{
  "n_kv_head": 2,
  "vocab_size": 16384,
  "activation": "geglu",
  "norm_eps": 1e-05,
  "positions": "rope",
  "init": "normal",
  "init_std_qkv": 0.0715,
  "init_std_down": 0.0135,
  "grad_clip": 2.0,
  "batch_tokens": 32768,
  "seq_len": 256,
  "train_tokens": 188700000
}
Each number is 500 + 25 x the weight over its row's rms, rounded and kept within 0 to 999. Layers, rows and columns count from 0. Numbers have three digits each. The size before them is the row's rms in percent of the matrix's.

# up: layer 9 MLP up, 320x128, rms 0.123, rows 197-263, columns 64-127
# down: layer 9 MLP down (transposed), 320x128, rms 0.109, rows 197-263, columns 64-127
# gate: layer 9 MLP gate, 320x128, rms 0.117, rows 198-263, columns 64-127
up197 106:498541464466498504511505510496527460481476488516446534524494510458536498471495497500469490458524497480506521477469511488500540515521504485521512515498491481448498509495485523498509521522457419
down197 105:477498481505453502512493483505503518506506516514487492478477503487458488517503494548541489526496497543512518573486488518520494546494476487537500524533458487509539555497488496494536451469460506
gate198 097:494479526508485504536466464485514484475480489505479494499481441495509516483514479500497519476485489506497498515494485470499509494517497494516517477452505595528465499544496475528492548543525534
up198 092:535485509484494507453507485508510501519527524488496505505485460470523465508489495505464457538487475505573481479510506440514535468522492483495475413526536428505536481467518522529477533481533503
down198 095:535488493522458508490502470559524522501526483519533493535511494562441504493527466517557492504532523489535489502482479469490497482485501541499491504524492505522517507543520516532537497498517466
gate199 094:495524473437531512492520512496470518506511502513467536534519552496497492463502499498477511541488503507481492517502484486536508472466519503494526509510461464487499463544520515512490503462506477
up199 092:470431500469503498492470455501484469548490502495486544502483538473450531506450495447471482481472500564535474483480487504510472504493502517531464533538481464456459540532497510511531486513500510
down199 090:521526495489468488515477533559494441464499505456518483495482537474525469521494532485530512565502493504526483517513527509476444522517457516504490505527535513514536462488460494495512496479466525
gate200 100:464515504519502453517494487515486543480471511505494455477500526499487565480457538491536465454478488497532480543507522523465507509502486517490514522528475532469513519504511540500470490494478516
up200 097:501517496509514510469515523508486492556520507515459488513475486523489495515444487493493519477502528517510535480515461469522523520526523507494507398489462511516487468500547484493467497500477504
down200 102:511552491516497481527521449529511532482578481550463488512494503497539508543506536515514542546492503516495468479506484508502479521474487501486509486481518479499538512474513492517486492472473514
gate201 103:520534527485487516530510475502539468488474481501456507498475450550501507506502535508486481533492524492494538499477489444518530495514491491504477470505504494459509505527465479511512496500477492
up201 095:512536487485470530490499502503485494513511475551512493509514487506548495484514480496512552501497515488503475505540507458498530504471522524499526495483504512473471548513482481497524522553499542
down201 102:481474480527523509491564504509462509496484520454543492491473494488460523498510527514509525526475492509464525511497523491523487507491451528486499465496485540500522486544434486538500511473481521
gate202 101:494467497485511466513504510501518473435463462517499484460522505448462491499478529504490471488501459491551477514515550514491457498524505474530487527535498464465452542520527508500521513486503517
up202 097:517464531510526521526525485490485477506505470491522469529521498504468505506540491508536475474525517523495510496488507492450469522464507494493530518512513492470499559494496500533497503503484510
down202 101:498518507499472487491467531473488478514480520487511512519484518502523461496478421501503497537497469473501475462477467506488459523505485506471506496518453497527483474504486505454481507521531510
gate203 107:505511522474514477520497517502506444531478464487500516469471495525477519531539528479514481514490495528504480514512501474502526484474469508501524528500517506478468510528536542495488530492491503
up203 113:497495447516521511463540507491492502457499501466525473511493498495550504501461485465492533478477512488481501478492465496464501544471469489506526473511471521450506515488449495512518467460502509
down203 108:502522490498551504483527508503480473504477500508492477514486500502490482503529539523546521510528548512520505558485495521495521503502498520506522515495436473493485542548453505501502527487486511
gate204 100:498513504470475490512453497508507508512505480473541501499506500506513481516543527496553568501527471489533487481544508518502534561492499541501468472472485541484526538520490493458526509533498538
up204 096:486481490498474531404535488473528511530466493532522510514497494468510520470498457504459489516507490506500516506482504542497473495523518472475488534475528509499499496477520487543540491474516451
down204 098:493523480492502498480443510486535501506468500509503503509536506514469494494536507456537504480461458458517459459505471503477534512501529516509502505488469474498481495502531472505509526521471529
gate205 100:481495485531466558478477509529529511542489503469533509524498503540498495492513554474504553505484498456512486475495506503500481541477475526511533471481516475477545524497467503513504479503512512
up205 101:515520534527467488486494523469479489524529504526533543501482503490452498486543502538473507516518555487492457507528458439509523488472516531525497558522451522484469484555485487544535478516477495
down205 105:505507478513500523519481504495521506466491478532487444496464491491514493503526490508485500475524467506498487538475511462536476507467462514474514469483511549484514509530488514520500519537488485
gate206 103:548502507511506487538496529486524467486500452524495522511467465481457501518551492532534523544463516517464500498530462541454532476519493474488514541475469553464531502549500503514479472520486490
up206 098:476480493481491467490506513493463500508483540477511514480533434509513536530476530514516485492520505481486490540491515485522483448531461510502509524520492537537529488530465456459515517519477483
down206 096:529499489490510488484478482463487521483459505509426500492545498477490467492480547508495487468485543536504492515440499500520495505524518489526460496472497481482519509518479514497426501473516490
gate207 092:513503474506486470541480485490473518491462504499451500477546477499475474521502491516523479476489486528510505532526487496512509483496502487470484567474504469504538467483491458456520485501512542
up207 090:480594504516448538535513486526475500476506473504528514533509450536495476519484476497517492547531490531489485511489499487513510499466511479525502513512480514459489487500494441529541474544509554
down207 088:505475543505490450503502526489457507552466513516493499513457530515507524465492525504509485499528496497503531473513544488474483515492469499532484475475505500472472498499455527528491510474480510
gate208 099:455483509491543493514489500494482490475499498508470475535458509500446480517547536523514445521530502500520478492516531493473488519540470515499512528528475537444517525515509517517498494492507454
up208 111:542474490521496529502474476505503506464528488473507493500498506523493466584521514502502505514522501480539515462517510464545509447506491492519508514543480541498495489462484487486535479505485514
down208 110:502466480482503524456517512483511492521544529513506493445477536517526496502545479514487542507507507500481477443461549467563502507516540461492481475489509492493487489536489511488483507534500511
gate209 102:513478471482519473515517513518533466509512535493491491529487473476438475527505490522493448524508486464535495494496486496446496517548485415467493520469487503525520517471491449508523490494498489
up209 094:518460527518475515506514508511477500494490465466505520467483497460516526519467463461511500497474531502500492504517499476445498494486536491528493507542490517497467532483552599473497499513514533
down209 096:492481467456537508466522530523467473517471506490565480519489446474498478496510532511540457505530462507510528507516493532497524492478503489496503492500530492479539484515467454504502492477522464
gate210 103:524471495508513495504471490488492501513476508481486487505479485531491471506539555484537476490460487499568485492524494503505507459548486496471522541464478498509498511447508531520528509538493479
up210 108:529528488456482501472492507462526458488477479502499487474469532464526487480445488452492474489526511519454477475526462532494485556502545514555456485491490479522510506491495481513521493483486483
down210 108:480466490494476531480474492505460495532480456503482503497518439519476487490519527490505481522516533516504518510504507496514534483496475482475525493482455490459517537484522480509506529485443510
gate211 107:528458478528519502504515458539511479541496517519518518520492510511499492546501498481513496529455499502519484466545465460458525498483510471427503482441487505508502496480481517479522480497511530
up211 105:544508479496512500503526461531483473526523553483502442524481496558482484499512501471534510515448502527505494468539469520484525470511536475486478513494531513476440449498519514496527513517482502
down211 100:482480523483499516499525525478525506528528470467488437484474509518510527455478464479518456485517546501474533490522500504543518539503512501520534562541454531466524501513503462476516522506511522
gate212 093:466474504492478540510463506484512527458458498503506525531496479500510522513494546506462565555501507481496529516523505516500526485505489440499518498415516514479505514529499455527472457501463485
up212 099:479536511498534481477495539478563505497508502495504515518483497484521495480486513519494496494503491512516500439486514502484538509464475514506521471543480537491516499491525519461444558472512547
down212 103:485451457480479549517508495519468515462419481509500549461504507481486538505521451485455519523525524479503425504481477528502485518497486502459523492487476530454515462515483459473506474501492476
gate213 093:481508532526537481518495531543497491479451466480522491529492514494508489468452539492533466477488517464449520529513490542509470534465481512545506487505509490464501479585490493473505505447506531
up213 091:482504501554535476489535555524507492485499469545508506498474457513514509451509545474524519532517533500507487520523491494500479486470473489462530492534516502500404487473512514503474514508477503
down213 097:509458463492522504520495506467521494498491511457490483482531458521546516517502487526484542486453500502525512491515495460487487492506463487448514490452511508494559501525528545509495497542486540
gate214 095:519475536510524494487491499512511478481454478544505449457492519508471482553516497490514549529497509538498497458472485492468486469501529499492510498476535503516492531526558546516518510524489487
up214 094:498468497515506506513501520495514435498453440541466503478512518530496472528509504508553539492527520508480538487512483490458495476516517494533518542459480502458484515494501511461531493525501521
down214 093:461457543492498485483507509490523536544541522490510501475476511455500504472465486508460501503422547452484485487499510519536476452518460494560532493516483544542460541524501476493505498498523534
gate215 097:510513510490517524555516552486483484488487517483503531475493488493461493502498477471494506477516486512491510457538498517471502487525517470544496494486505464487556508529529498540492477461547486
up215 099:497507465500521524483494525513497461529503483523500472523516485523502464498543495471486459516481489544515484521454532465490521491480506482521453506469546512516509521497468482519510521479500475
down215 103:508529531512549489516488499521487484480475491524534557468526506502510462456481537513475529482481460470488553517566505494496561536517556513504503472519503547504526484528503500496489538502462530
gate216 101:527491482510512503496481497494498519501471495498545472540452475473479500572482501481506480465495524530469486482492526510446517510519471479467506500505457504443526522520478446513505509505507547
up216 105:504456496518503470472495501494500553510516500541500491516520466478481508533505486504504495467513498551490541503516476547506505464475499508539484544510489516472523502536486461536515477524513487
down216 094:442481509495488498466544483473443492543527527478542474503480496479480528495473475532462495477484465528502484516515492515525505511499508524523523501481485511519524485485532490535528483471486509
gate217 094:550536459475516447488448499492555473492474481456476501476508480519517519511481508562498506524495500493513498482514531505485541501470506480480489501523531509472497516511531478489496548514541517
up217 095:486505501481505495513507521528506512484547511513492484476495541513504499498529478511478564493494520542508531471516518513475503482508502494549494512501517516482483504539529527485514510547541535
down217 090:481471498488507521511493518501504538486501516483495523492492468467474510495501464538474496486522513503485481586502499493534473491469475507490515496473578525491523531490506477527481468495482485
gate218 099:505475477473535484528488496471479497490491519515509481501512510499523517441543504556478498492539524467522495516493532531440533531525508465501542468497459468444524507523478533493495533437500497
up218 097:521544533522511511484503462521489520534473514512483486540465496509527505515494502482502526505482477545514523453533526471551505459501509481489521486513542540503521537472552450504491481499519507
down218 109:502491464504496481503516455477509567493514481572500513518482516474511491479500509506468503497537479496505570518501478487439533541499503539508515517499510490492507527520531472484502516442547500
gate219 106:542506524503506515494513507492520468487491473476551501484506502533484455489506492492471481503502533514491460451519509493478505514477474485532471488508483533491484541482509463499537548460521537
up219 097:480499521479486492554524510505529611486531509542488539504454505492536558494517500524515511518509503462476548521486524502484469490521488508534522506504508480479512505528502503492546494466470505
down219 101:483535474506494539468522505522554514522564511448507476485533456477495506472506520528543492471550509523540514521517488526520491485487478543491509469472483501517524504489494508513496489521519475
gate220 092:493542496502503515473470541465526490512542510534491516517474509509461487514510448477503506494499536537497517499511525485511541521497505546506524506492492510477494542478501476522485481465473493
up220 090:523482458526477511493508497498524496524533539533469489491455525473486520476480487455526467484506501557533475505511480511514506472523534498517486562515513463500472515502513490526518488529500524
down220 086:485415497488492488500538472525512507521522488485552489510513491511491540491481475535517515496449485473513478494469498486483550475513542480499538495516522557508510491541526493522500492536474526
gate221 099:539497476446518478499500504470488497489489478491497546490503492546524496444486570462507512479477495492539496455508498470527489496518448532442528493506474482499519497503527500509483551530475510
up221 106:474534525498488478482508449535504478509474455508506489472470485478516512515508509551548536486510511460497452491520498494468535463509523481493518515440518499466493504476486509482521487502498505
down221 099:555514458479512519522514529504440468486506506507497518481521509543476510509512501478479482489509498502471549489497463482512500482455512532488503504537522522548541522458556484499458522510481515
gate222 104:522470492462499456494470491541496497479530495466539538479513442538489490511525540436512510489518516494503469493512494520510505471506490481535506521492478510475477510457478536503523475520511533
up222 108:521500505515515456492454511518540514517508464464514480529513531479502495461537482524496463530537551529484510528482513545453475479513512511510493508482509469483496483517484497464504509497465495
down222 107:510502509508473526491534528524529520475519483502475583501534517556481505488471530481497501443462509481536507476520509480539485525454449514445509505489547509509485503527512458526558500452517514
gate223 101:510499522497503507524499474492475527480469462526493483491467488480501514441522495511486491531499541498491506504509524480495474479532501485505536481475491506488537521462494486497498523491517430
up223 098:500491481529546478490528536549515502500477466442506497489534501472494473544493518511506510517480450493518454499519528484482458471495513488501447481504485477515461493488503547521541535485556510
down223 100:511500489524523492490479518548504529486496515509441547556495495527538484519501505502471513504490519476493464511505518465509494534516457508521511486493441528503474468463495491507535448495534481
gate224 102:490443514491482520501522494501481469479470533488490513493479529505493548426527506491532491502443504504497516470486479464487478514477462513483531499439479477493478505560512513480491495492497494
up224 103:446476551527455502511492513471498477501524479539461505508523520518527534501522518518540461515500499487491527573502484442505482483531490516498520480491490493500506514520516459492514502533479483
down224 103:540517458512499517501496536506508528532500506483506556466550537487553490504504518537562490508499480489472491483520537492517482481508447483484487500511508526516521511514472466497495520538489526
gate225 095:482526548516468467487460532525486505490557509497511519485488496482492534542524507503529504501463532516496486480520450466498458497456482491500491520511507461528457471523491526516530494522506552
up225 097:453523508509555469485489491488512506491511496543476492526466502520482527450514499509525527500520518517498464550523515510481537476492520496533466473487512475476478528545475536495529541494523508
down225 095:537477464513573539472523476505510483502463497455547561513454487485481480460505485506496534525523510509517535507496486476517483485526519544483478483501512475480490505489513483512493528551505498
gate226 096:491508471477499541484504482505513507515540490488486489519477510531493509471530500450435483488466513536508487512532483477513483527497489498479504552463490506469457521523527525546500518489553477
up226 095:496504538480503512523464468498487435451480489508499539504514467576521517493503499493511492508494464450498525496490502473513463520547521512530531512514474544500487517499518518474473501504501494
down226 093:502468503501520537524539503498502511526492464509474501516492537508481530486497470449499487502493503493469470517487445523490530480485464518496467485516458475473467517537487503486537502477465501
gate227 100:442494535485472494506487469516485498449506533498492521525479493532467529490520532503485480529420486507487517502511517515466480548509518485481482506519531534530495505532484499509519515490530536
up227 091:516510502503486449484461514500498493435471553515503492499490476483481527509466531450519492481451450503551507459508487522479453499460520487507480513517492539528512496488521512475491452501504491
down227 096:497450508555524504503476496486465540515495519466456484461492506521499481523474479488540547493495505498541495480525505497519514509510490497475491487463536528457487525537505527510499479489499501
gate228 102:537426486513526497517488487514502487521490518474477524462479478522504482525486480536513497483491505492548490507471458527477516459514505516505531449465457497486515516552471507492521503516501493
up228 092:476487499527486496469536488553542518490519495495511477495544485501461461489490505508506515501486524505517462495500538578467499507462496473487498503500525522489511537466437458478558497470499519
down228 086:507493505490525534476464519461504500516541507475542520512543489521488512464475436519446545487525501526496499500487510504498500483513473499497510482517493506452505502508500493502475501485495486
gate229 100:513515535513480457522477478493568478437458464481461508500490510483503474462483510485520475533488519462524489491532530514480509495509502532496529488496439484497503506537506505447506456520509553
up229 101:500510473515522541429506522508509574475501528547524497526535488522475508492500488464477493486516494504510461528509532491543512454455455466493543524488527496518506501524459493518518485492510484
down229 097:501498467529530473561452475477535490458451478522545482526492472514483457528457499486504494497501507454509498496533468481463542557520493531469497537491519459471488484486479497516538492529473534
gate230 100:514527526462493542465470493459525493499502545520475497457465519523476484570485505501482476523543485548489498478557551495513463504514506477487489515532544519467477516506557495529533496479477512
up230 099:513515547462487525497487478525477510481455501519504498522495523491560489501536508516495565535533469504507504484492504477526532477560523505488495455459530521497544436529549502446497501526478499
down230 098:465451450534504516486512500498520512468520459474562512510486479478492494493471435506539474491475532498499486531481485543521489499482515495500503517532489497536533516496505535509517473506530498
gate231 100:504498522513475537481527474533505499460474487516498537471461494512511518445494560484512522496532501473496509485507518507511519536547498480507526489506474506491496525524482539472481497513500482
up231 098:495488474502502505481553543487501515545481533501487460504518457471504476479484509488442437513462494499500476524545558481469507468475502511491478497450503459492529492503533490503489514525532459
down231 103:485459516462561500492503501510502510434484525514459517504454468540513522517483502493509517520497511501484492514533514524483497527487550482495514500465493541542459496499453500453498485491467468
gate232 100:511535556468476516467517452515480494483500496491522500497471471505529507501507555503471502521458514509469523459521514508489479508499461507486518489503509494510512491524492499516496499461518484
up232 103:540491469518519506489486538520515468489486486490481481494500486460453493497491538426502427468509486518509524500507524522523487528448514503484472495494494510504497544548480463474529471500508518
down232 101:482500534473454492504520476499429452506494544478483509487488502541516506506516481533496488523488503533458501458497494501525482525506480475494493417505480514474509435498495507507460484472464508
gate233 097:496512562457499517470473517504489494486466493459520487501491504483529514514557527539543505516499500508489470526554476487495494508481500509525537544490500528524540474495480525499513484509566505
up233 089:492495497462494474519550465516525521493534500503532498467477510485504525549526482483479497514480506530490520478489511501478489525484504472491493528516523534534497515510500527503530478497518558
down233 097:471559489507520484452490522505514505493504455483489489493507485510509537503501477524533488534501477506516488532503492501501482516549519529519500485533485532534539525484474534477504479524463489
gate234 101:460477478519557482501489548546499470461480512492508463466475473517502500473478558513497502499497512499508477500493526490488521496453478489498519488511513534484496516514501545466445478453550521
up234 103:476549487500478515540531503507496560482509530521488511508518495542475506453472489500510545499469557518506481508474472520500501497505518469461491485489491485520493466518515519485487504473536481
down234 105:522525499484454516533500569491475544518515517503493517494520478497494510555508511499509460470507508508476508501519507479515521501515468449477488520509522529509520525455490525553522481508554485
gate235 099:514475548513514497472460482495511513511487481521520493505508487507480478522496512474496504513490504485525505440490480497500506510454479505526556487505475495485503536482505478521541503541535500
up235 113:502476509480534497521482441490494462436447489445499499490474456505519520539525503530502516478540464499501513499504511511515520475550494479480501463469492547461486503498473478502475509470486564
down235 107:513431506504491479537516528486467463531501498507474503500488516457488518510478512487508490520489551489507478504512488457492464472472515518518522501509517509512527516499530534485527475483485542
gate236 093:462504512516522500471513520450481484516516463503497490494501524510526467456544488510478495553495516470499470517553487508462492547511521450503471489470523531487502498480492498484511539524468542
up236 085:499517510479498525539447507522521485466499524511517539523479489495525482508478523498526518482521469474514534469514498496538482535486465559469514486547483494498547477518496472530470492492508512
down236 082:530576467520509504490498481499539535499457480503516508531536500490502461487500542492446512504522510484552515503477499518536506499503478505469478506508533435480524517482505525508509484462521496
gate237 106:500514513489489509455488492520525500528483464477551474495494501528525498493461544492486496568451502547477480514501475504504501495458468460528509494496491492469535514508502484490470456499480555
up237 100:526525522522528514525499508493509514465504525518500525501488492502463470459513493529552483545478480512431525465517483513492465529488482531509555510486474489522533533527483480476498505494490505
down237 103:485456488490483494490488483503512507452499502497461477518511522516517457491505495504472516510517492496515531498506488460512484567526579493478493506473529494497545485502491490492511564509501454
gate238 097:478514518483495518510518465521532479506487483508454457525503465538536487454458528505510489455499479432491513485507515538491514478505505492476497447506511521496500511531480509534528496487500459
up238 103:479461520510495497519488512495507529479538503464471453450472518494431516506543479504489468543500479500481537455490487498524440524505515483532511503472504483531533491491529496522514477454484506
down238 095:526540475511455521494502521472524462506511502564455478493466538492521486518504484481485503471509526481535521500489503498523479447524446493502485525556543434507502506513540490517496517495464478
gate239 099:523495511499440482541534485509493476500495540492536472501436522498514543499485523531491519512516513532523470497467485527501537501487469519467517518504481470487508512476482467549511519497523504
up239 100:548477470514516496551506505491474523463493515538428515462539518539494502466497501495477470456447462474503495498475508491493518501488526485494520474537452470490541456518530534518495520487508481
down239 098:471504521508500523492528463477497495498553460513551501509500498448480481486505498537491492542489505515486498492483486476474529510457468454478493478498465516492512544495453471535494465508475493
gate240 100:515496496514505486507522499498513437508516500504508529519438477513484492507540528507476504517458514514457477485503484488495518489472456509476528516528483511432514486484475512502471500479558545
up240 113:529491481466510529477508485464466474501496518487466542503522540507498504490462493494422531494502478529489500466512470519491506495481528533513472494478519510459487518465530518485485517478486483
down240 112:509487531535503511473486466521515474509468565492511526552525472535513534517508498499489512516565544493480509484516476475441482537508492489496482531512487530500472513513525451516478514489467488
gate241 106:528493489502532486569503514488492496520438491466489505499504501490505504531495533537521501519481540484524491462499455555485495490503498450463538481557474523489512511532505497543484511508462484
up241 103:491533476535512458512490507481534526448475470522470475499504506491476491469502495521507480525488471530478550521477499505490500568472507505497515496502453466513522458510526542515500469510471518
down241 107:505483512475461496471489470521496459527540498489597534512450489483483480522482489463449526480491480493471487468504519467506482493500472538506519514518541478526505531474482484498497476498541484
gate242 093:475518497495509517521531525491500481491512497530480504501471523474521489470471485463499535474534481458488494467514525486447514462525527525483482492484505487478483512488548504498531525491500472
up242 088:474517470516521501489515502569462508492489497471521499510486513505505521511489529500521459500537529536546506549502481441483480506485487514490533472486479528488533521559477510518507546469501515
down242 088:498598494497503522491468530499529521496472481523513524485524477504480474510484501481454508480516477473514543486486527531526536491498440507495448493510483473519507509469486509492532508497505514
gate243 093:482509494498477561489497511542521445487527484499535465474470495491514476438530519502486505521507535516511501493518469513472485526473512474513513504535518493437469563479480496453496452477491504
up243 101:532486472495491511474502507509473515495530483496492450527462523481582498499486529532531517482529501523498495531526513477511505492473509515481502447553526486458490520476479485498494454476466518
down243 102:503537477497501485483495527493511517516527502460521493489515498446525473552495491501503487484510489490495519489503492452536499473515475518481499530505480555535501466475488494501462517529497559
gate244 095:508458518492500500514460488513503466465496506502506493505476491485495519497533529500528502504507530507451505486510485491466494519541475473496517533504462490538590517527496489503503481502477505
up244 107:503486510538481493542489537480513540485504492500534500485510451510480496511514484515516542524490517467444518493496520539493501479546481504504470531479517465507532516469501521474471444575493526
down244 110:499532466547501495467484473507508523496486514503512523504486492511468517502490526500462522501530519507529467480483498501566489513444444519472463466533528475511502495480505448504478497545498510
gate245 109:562515490488539504473495521513518467463480453447517509472492475537483466491534528477499477516456539501489503478480488487468485482496476479508511522524470478511504504488509526511517503445487503
up245 115:476482462481479509494503518535542496527484499497549474504536546502504526441457512492514533499535508503502480499491514447522511503511474468509493464513511454510465504542477474514498485494485501
down245 109:485480519530494518486509468524515456515527542452456523548455523501539485510511495478507499462460522464518474505503445450507456482469525506472514466557468513495476475473532497486526511511543540
gate246 102:520465492514519517527515536497507492514493483502515471526495471528502563486529506524469542543478510448493521511514523504488567471524472438513528479514490539451483510491511493503498497521514465
up246 103:512517504500479525525524490520523493480517463521480528491481475478458501500529493500499495515473496504522467519506506549476522517515530535495495565468494495489523484515527559483499485521551512
down246 100:531494503468437518523503491504507474499480484497604523542488475460458497538525472439495531462538489467478503512500482489492488527516492523486518532514530512535497513467501494533483495470523466
gate247 098:507527475517456530516511530505473450488510540500509524526513507536492469462521489541514484484484512513482490487500491492512482515483491420519528499544473482482513533485484554502502471530516450
up247 101:466482517484534528487493489452499533496536475542468489463489515516504499477539461518495505560490508486476540472518540467512522496518521451543467486466491487503530548476505477505507486459497477
down247 103:520471514506472512503509458457477526469444479528477483479460484521478482494541452520491495528483525483514492485493519487502480474506523494492472466490489502527502500586469514489481457476448500
gate248 097:510481503484517482521464478500445465521474511534493523523488463526544497527569504487498488498473477496509475511521499527483463509556504477489508526477542533521503496479521542472497525498490486
up248 097:514505527523561506512484495496451474540481481546522492491492467509496497502543518466489461484507495506498515491517482541506441504551484486491550490552494546548517435469497519461454518486468503
down248 098:478529474515479490530512481509530498458496509485466453500484517468514516507487544505460470539409501482533465488494497487506533504499535529500530468491511506485475487454521510510484530535520498
gate249 094:484470470535481476458449520500497470501499473505538463442437456518548512489492526463517478479505520546561498510526512469512515451497475526530490460484518460487510479466517492468521511495540526
up249 097:498460462508448520461501539449506512550509507490481534518546538491526537528520461516462481493515509483456514501483491493545524462487501493529501515485512478476531494508503511527493528499499451
down249 094:505529488478505503491490493522539490470499459485483535476526528503462522519512506500525477512486498516518504486534475554487535489537534528496455507508460502490494493460478440485507464506538517
gate250 102:511492489515513477506506514481477437518506480496521503503513438518573521469475518486491507512455512468514499504479517536514501504480446479464506490485517518454498493503525479473498536490526529
up250 100:497539512472507501472538485478522570511491517482461470489513493538501450532517520561468522516527505512513480507523504470505570475499519495511524509452478486525511479523500500489506472512487512
down250 101:505496481473504536525511466515514501489509521475530536570531551513480500477489498513457483469490436552478525461513456513484510521481472524498501476533517551468476506498524474527478504489504481
gate251 101:509516505439494526486467482494500498463480487460503531500515500501516478457479526470459486470481520540548475470494514512506514476490496512448514510510486488460495506489521490536518566523498494
up251 110:481490493465479523464489463449456514523487529541464538543483510486505465529514484518498499526509547469450525535501517506481523514545501495496523511500509504463474522520498488490449502494449507
down251 104:463470515532461482516470498527514500512487502491543521494557528475468520451511498515507477488522520485518487459478455514507464529460487511496508509509499511473504473504471520505503478507534473
gate252 101:486515522506494497457455452508492484478507494483506489514527485507494556502474515492478492526450538503538475466511479507485516517494451487448503532531512492438463532518528492535553566517512480
up252 102:542532526511487506476531506506571501473516495529516513511467501506512488490513491510489466496489577536479541494491499499500502517502498487488461493517493522469510507469508499498482498502466524
down252 102:561520500466458502524519485497526520503487503492488473506513477480498525515457567484483529521462534524524478515487526518497525482480521486516481525511527537530517514482477513470495530509463546
gate253 099:517457538507509440532451482508523519501496496532481462511492526462485495464590490509517503512535466472535525477508512487485528566532522485535513478509510522466502538491467496491523463465509508
up253 106:555513484529497532511543495545516493484499506486500509497522474509490466514540514495494475581437543522467528437500489474509457480493481468479504492487528491496518485481515507517520500508465516
down253 099:502510525479494508482480506484532505522469537494515537516460508486471545519496516508546475440503445492508553506480517470499484506500492507503467465508521519489501546498500496497534480482492497
gate254 098:468524494529483491487486491550495473463453517492531464532513504529494513539500494510561567497473501513523480495478461529476516481518518481513515465513479498480512490497471492455459497512467500
up254 100:504529514483478498463482523487477501507497580483524492540492524453512518508489488479485476503541514508513530538476500488474496547514511523532500494513531503499524457433504500499464528477510486
down254 105:494501476465521511542482528513494486512508448486509502465485420539536505492502429464477510526523518496478481499502468521480491487522504478512462489518519508469501483526501539471526493522483496
gate255 108:481479536459492509529518463502479507476480519438536513482516483553488495492433547500496516476535510490474489533575493525513495496483477482486487465517531560492490460538487529486500502493526492
up255 106:521460554483507483480483560439511511496492518475514518502526465528530509489464492460471483507487563481451514451509484500487480504495493511470517508485499502511496474406492488494501523514485511
down255 106:513512461549519461482490531500495475510507483495503500523449478529545534483519518561500491475479531435537465516458536509493577494469472541468488497504512493481518492508498507501504475452484464
gate256 090:505496469477490504504413490470487506541518520528489470503475481509447467488499506512492468535511516495476530488483494533468495492524511506518484529521511488465508461506540490540486523513528492
up256 090:493505531509495514467491532503476477487494502425501535523446489487487487524494504443460482477568498495492502524513505504491507507497515481488511495514475491500516474451461503511488473510473518
down256 093:509558507534506499524489477487492506458473527497510518454540537465466502477482484520481475510488520507505509513462511483553485471500517511489522471492485460494501495512517519494481499490476528
gate257 099:458452437536518458506535518493513496472479475501513438480478538506535504493507517463492536474497443495510485515490501525501486510493483514556542499501516473514482502503491487494503465430503480
up257 098:474484531465533556477497524495521535519510506471505506509490525488464515475463499543497497507490501492502465477486512495521533488481509488444511447513488499489487530541499553467536487498511474
down257 102:489537504537491452511474458512463455460467489480524537477486474561519488486481539480514502489544482519471522543511488528455470513520516488533475546531530507499487510435476499460482530475504512
gate258 095:493518514479522491514479503518549485511481524497482477499477532527481505509492520494535492514463528535509470488489507487483506476521466537496516476506481472485512502510495562450509511501471489
up258 103:445507476474489513491474495516481501477494495518529503516521462472527514503497501500533518534505467471507477522562493504512519546456517465560515518482524531523512475481472472536491478484507512
down258 105:501517522526532486534454501502498494487488481444525509498514487519499476547469510514488522539495491470540461486506495487533497511544457490459456490516531491498480488504506546475485475488514554
gate259 095:517492500517507538517473481562539478503492509461522503505523524493504458489506515496475446495479521473542440486472514517506517472520493533502509484527528456493474498509480521479516490531498496
up259 115:492506493531472529513474483492489496514506520505475506503493521483464512510493476530485494481545496526504483514449454550494471521528501536520523524516471524514570486506474494499450479547516466
down259 110:488509471473443553521489476507524517517527521515515524490525482482467489457481471518506479474517448538485551481503500530504537476511519482529473484454531522522485500568490500490501500527495504
gate260 116:521487486486468491507493517552532467447498490494470511482462502549499532540495513531552503486475504509511502521516480489454557495502487479456564488470453515476512490529496509498481522478486501
up260 114:505517493507479506487515509570495482502517495501517546493474532562508479520553483487541515480529478473537489490509472517464519514473510489503549501513468517516486449520494530456461514521470500
down260 108:505481519542504473467548493483465512478526495466477480479473555499499510491494495496534525515496501503504530495519489469494520468513482524536507506506494494566460467516513548554534484479470515
gate261 094:477489455482526510490542474526528504458483488470479496501517463500546499474489533490501470530464512463483547498480516495511495549514482485466531533468516516493541546503468480509478497513483519
up261 099:473507531478489487505510496534452495544467532523506479503492512501482494536491539472516549506522467500493498479536473499518498500520545508497499469447490536514548514462499527503512483524521458
down261 093:507453483477535460508506517529516499480467510456553516513503505511497516517530497529467468508475468519469454490500498499500449525491549500526503511522454528546466464487481483514495493491503503
gate262 100:481449506482501514517493497547530477501488518471530495478450477453499497506468499465510498477473473503502518484534535522505478536477465498500475496504504475522474538523482481463542501525498533
up262 104:446464472520500495488527516509497516504505477513480517490505501524486525504479487471548503500478509507486489525534494472512477536482494476558484538458504526517532537481513460498528534516486538
down262 094:513488497516474512442461494473454483533541475497566488488508494478524493459468523471508498493468508503514411470492479534491485468517436499524475439508513496520505500533522516513515472509476501
gate263 100:481468489511499506508457429513518499478464463467502499513487521493511522485484481518562484483487519501508483472500490529487463513492506476472476592516446500522484512484504515501474503530476488
up263 096:502538489506540551522530478526482490481504537514496514469505492477470478476510515465467491479452528554495503442494490488524469539504481495468513470500521469522480499539504514546521501511502504
down263 094:476511497505502500547493525518525481503484448494562491501499450478534492510482520508500510512494521496522527531493439464512499517501450505508469490499464508491512508487456503474505490491503492